From a checkpoint of a small transformer trained on Wikipedia.
Architecture: learned positions, biases.
Training: 132M tokens, 2021 steps.
Each number is 200 + 20 x the weight over its row's rms, rounded and kept within 0 to 999. Layers, rows and columns count from 0. The size before them is the row's rms in percent of the matrix's.

# up: layer 6 MLP up, 512x64, rms 0.261, rows 484-494, columns 0-63
# down: layer 6 MLP down (transposed), 512x64, rms 0.267, rows 484-493, columns 0-63
up484,110,225,192,175,217,209,183,202,191,200,185,200,158,226,213,216,164,210,225,208,196,208,188,194,220,200,183,211,189,224,181,230,176,215,200,197,167,210,182,197,156,209,191,209,149,226,199,183,241,203,215,214,166,178,181,212,176,222,183,201,170,220,218,211,194
down484,112,197,215,192,221,221,244,188,249,193,172,211,159,193,208,190,208,174,198,220,180,205,204,211,224,197,194,199,205,159,188,213,221,189,173,173,198,195,227,196,215,146,179,190,219,208,189,215,187,212,177,224,183,192,199,193,221,166,182,226,206,180,206,179,211
up485,098,182,175,202,201,197,195,188,192,176,233,210,186,204,191,196,226,192,203,199,167,180,241,185,201,212,196,187,187,192,198,219,199,232,222,194,234,162,167,197,214,177,212,202,189,181,228,206,211,140,188,183,223,188,198,169,173,232,220,203,209,179,205,214,232
down485,095,198,183,188,186,183,221,203,237,199,195,198,176,201,174,228,217,220,190,183,197,205,208,178,208,162,194,183,169,194,210,193,170,200,202,229,224,181,211,239,228,155,182,203,210,225,174,218,205,191,170,253,201,198,220,198,211,200,204,185,237,188,189,225,191
up486,117,237,203,237,223,200,209,207,209,198,224,218,194,212,210,198,207,194,187,171,222,183,257,200,201,199,198,199,214,209,208,192,194,200,172,203,197,170,196,211,214,210,235,248,200,200,205,173,176,222,211,220,170,175,205,191,161,175,197,236,211,169,222,208,174
down486,129,185,194,223,183,261,188,222,166,201,165,195,195,179,181,212,190,199,185,197,180,187,225,256,214,212,210,199,205,200,211,188,177,212,210,189,217,201,199,180,211,179,190,193,172,155,211,216,189,198,225,181,191,211,179,210,212,205,233,184,183,208,219,204,242
up487,084,224,206,227,175,222,159,192,193,234,195,224,190,217,171,203,151,203,198,205,200,188,236,217,199,195,195,183,225,182,204,239,202,200,211,208,201,240,214,179,190,219,166,221,151,199,194,189,208,214,167,173,205,215,200,208,199,195,224,222,188,189,183,211,197
down487,100,186,247,197,215,231,202,231,228,186,197,196,167,202,218,185,213,187,178,210,174,208,202,173,165,170,205,181,207,193,187,217,165,199,211,212,211,185,153,198,193,193,217,198,225,187,222,192,204,180,164,220,189,206,230,213,190,186,163,234,187,176,221,201,202
up488,111,164,205,213,178,171,233,200,206,213,223,171,214,176,195,194,185,166,178,198,197,232,199,155,198,199,207,186,208,234,190,236,177,198,230,210,214,172,213,181,207,212,207,215,201,186,206,205,203,227,204,195,227,187,187,172,226,178,196,193,216,258,196,184,208
down488,095,216,201,186,159,185,207,197,200,198,177,170,195,158,224,196,183,219,219,212,205,179,213,192,185,194,188,174,231,222,196,193,177,217,197,150,190,240,205,230,197,194,190,184,193,191,206,248,230,199,198,219,175,209,208,240,159,206,209,197,213,178,200,195,203
up489,101,234,199,177,202,156,175,211,236,202,166,211,206,226,190,199,192,194,213,180,195,187,165,204,218,183,171,226,170,184,233,169,184,183,205,155,209,203,213,217,186,205,216,198,230,201,214,225,199,177,212,194,196,194,201,157,175,224,229,199,189,210,190,196,187
down489,092,199,210,169,169,237,198,204,225,187,189,149,223,210,206,195,203,232,204,183,186,213,217,241,194,194,240,187,179,197,180,207,199,199,211,219,171,195,194,162,199,190,235,217,206,206,191,204,211,231,209,194,189,209,233,222,154,195,217,188,197,202,207,164,187
up490,107,188,190,206,171,210,250,222,208,226,234,210,190,238,174,221,197,204,174,213,203,211,152,220,200,206,178,192,230,213,230,219,191,176,168,177,197,197,201,210,195,191,199,228,223,206,218,185,224,169,189,199,197,182,192,219,174,227,187,184,168,199,191,201,222
down490,104,209,166,248,207,186,194,181,174,219,170,203,201,180,210,233,209,221,205,191,206,238,231,188,222,217,217,203,201,179,202,199,229,183,170,235,191,180,236,182,201,170,196,200,162,193,183,234,186,221,212,194,201,212,203,224,207,175,196,204,184,189,208,176,172
up491,074,203,233,177,182,193,203,213,207,221,205,186,165,175,175,183,176,213,169,206,226,173,208,213,205,237,195,222,234,189,203,195,187,166,222,189,189,164,202,231,202,186,218,239,211,212,170,202,205,234,192,206,209,210,177,198,216,178,188,232,168,212,186,180,184
down491,075,177,218,204,247,234,210,209,172,197,221,175,219,228,201,195,191,211,184,163,199,229,193,209,199,200,176,210,196,220,184,214,193,190,226,195,169,204,205,174,209,199,230,202,192,161,208,173,190,214,202,185,176,173,240,207,194,231,161,165,211,190,189,214,214
up492,087,180,206,208,187,252,185,202,214,224,208,256,221,205,182,206,225,218,187,172,249,223,206,203,216,198,184,210,198,211,192,178,190,196,177,167,222,236,182,184,207,202,218,229,192,194,205,163,212,230,181,184,193,203,191,201,185,202,216,202,183,215,215,191,234
down492,072,203,177,209,210,224,230,223,201,197,193,177,176,192,182,209,183,176,210,211,149,200,222,188,189,195,191,179,201,194,183,193,176,174,202,230,162,166,243,189,213,221,210,200,201,197,219,165,178,201,245,190,194,209,203,186,186,213,192,180,179,225,177,218,234
up493,104,202,166,201,186,223,181,172,191,194,205,228,188,215,215,208,196,187,221,211,177,181,217,210,178,207,207,205,173,183,231,192,208,207,191,220,197,186,216,143,212,207,216,193,176,218,237,220,163,182,203,192,183,190,206,205,226,140,189,187,181,217,198,233,182
down493,082,191,203,241,183,246,172,212,191,198,243,201,174,218,191,191,212,211,195,197,177,232,216,184,182,194,197,194,190,217,224,184,226,222,239,191,211,219,219,194,190,195,223,215,227,192,231,183,238,202,210,201,215,178,236,182,188,226,210,223,190,224,206,190,176
up494,102,239,207,199,217,199,192,206,198,222,199,181,152,242,191,226,192,212,218,172,165,217,200,215,196,171,203,204,219,211,227,190,166,173,188,188,181,202,182,188,183,151,226,200,186,198,203,186,173,188,197,236,223,173,185,200,186,217,193,173,214,193,179,185,210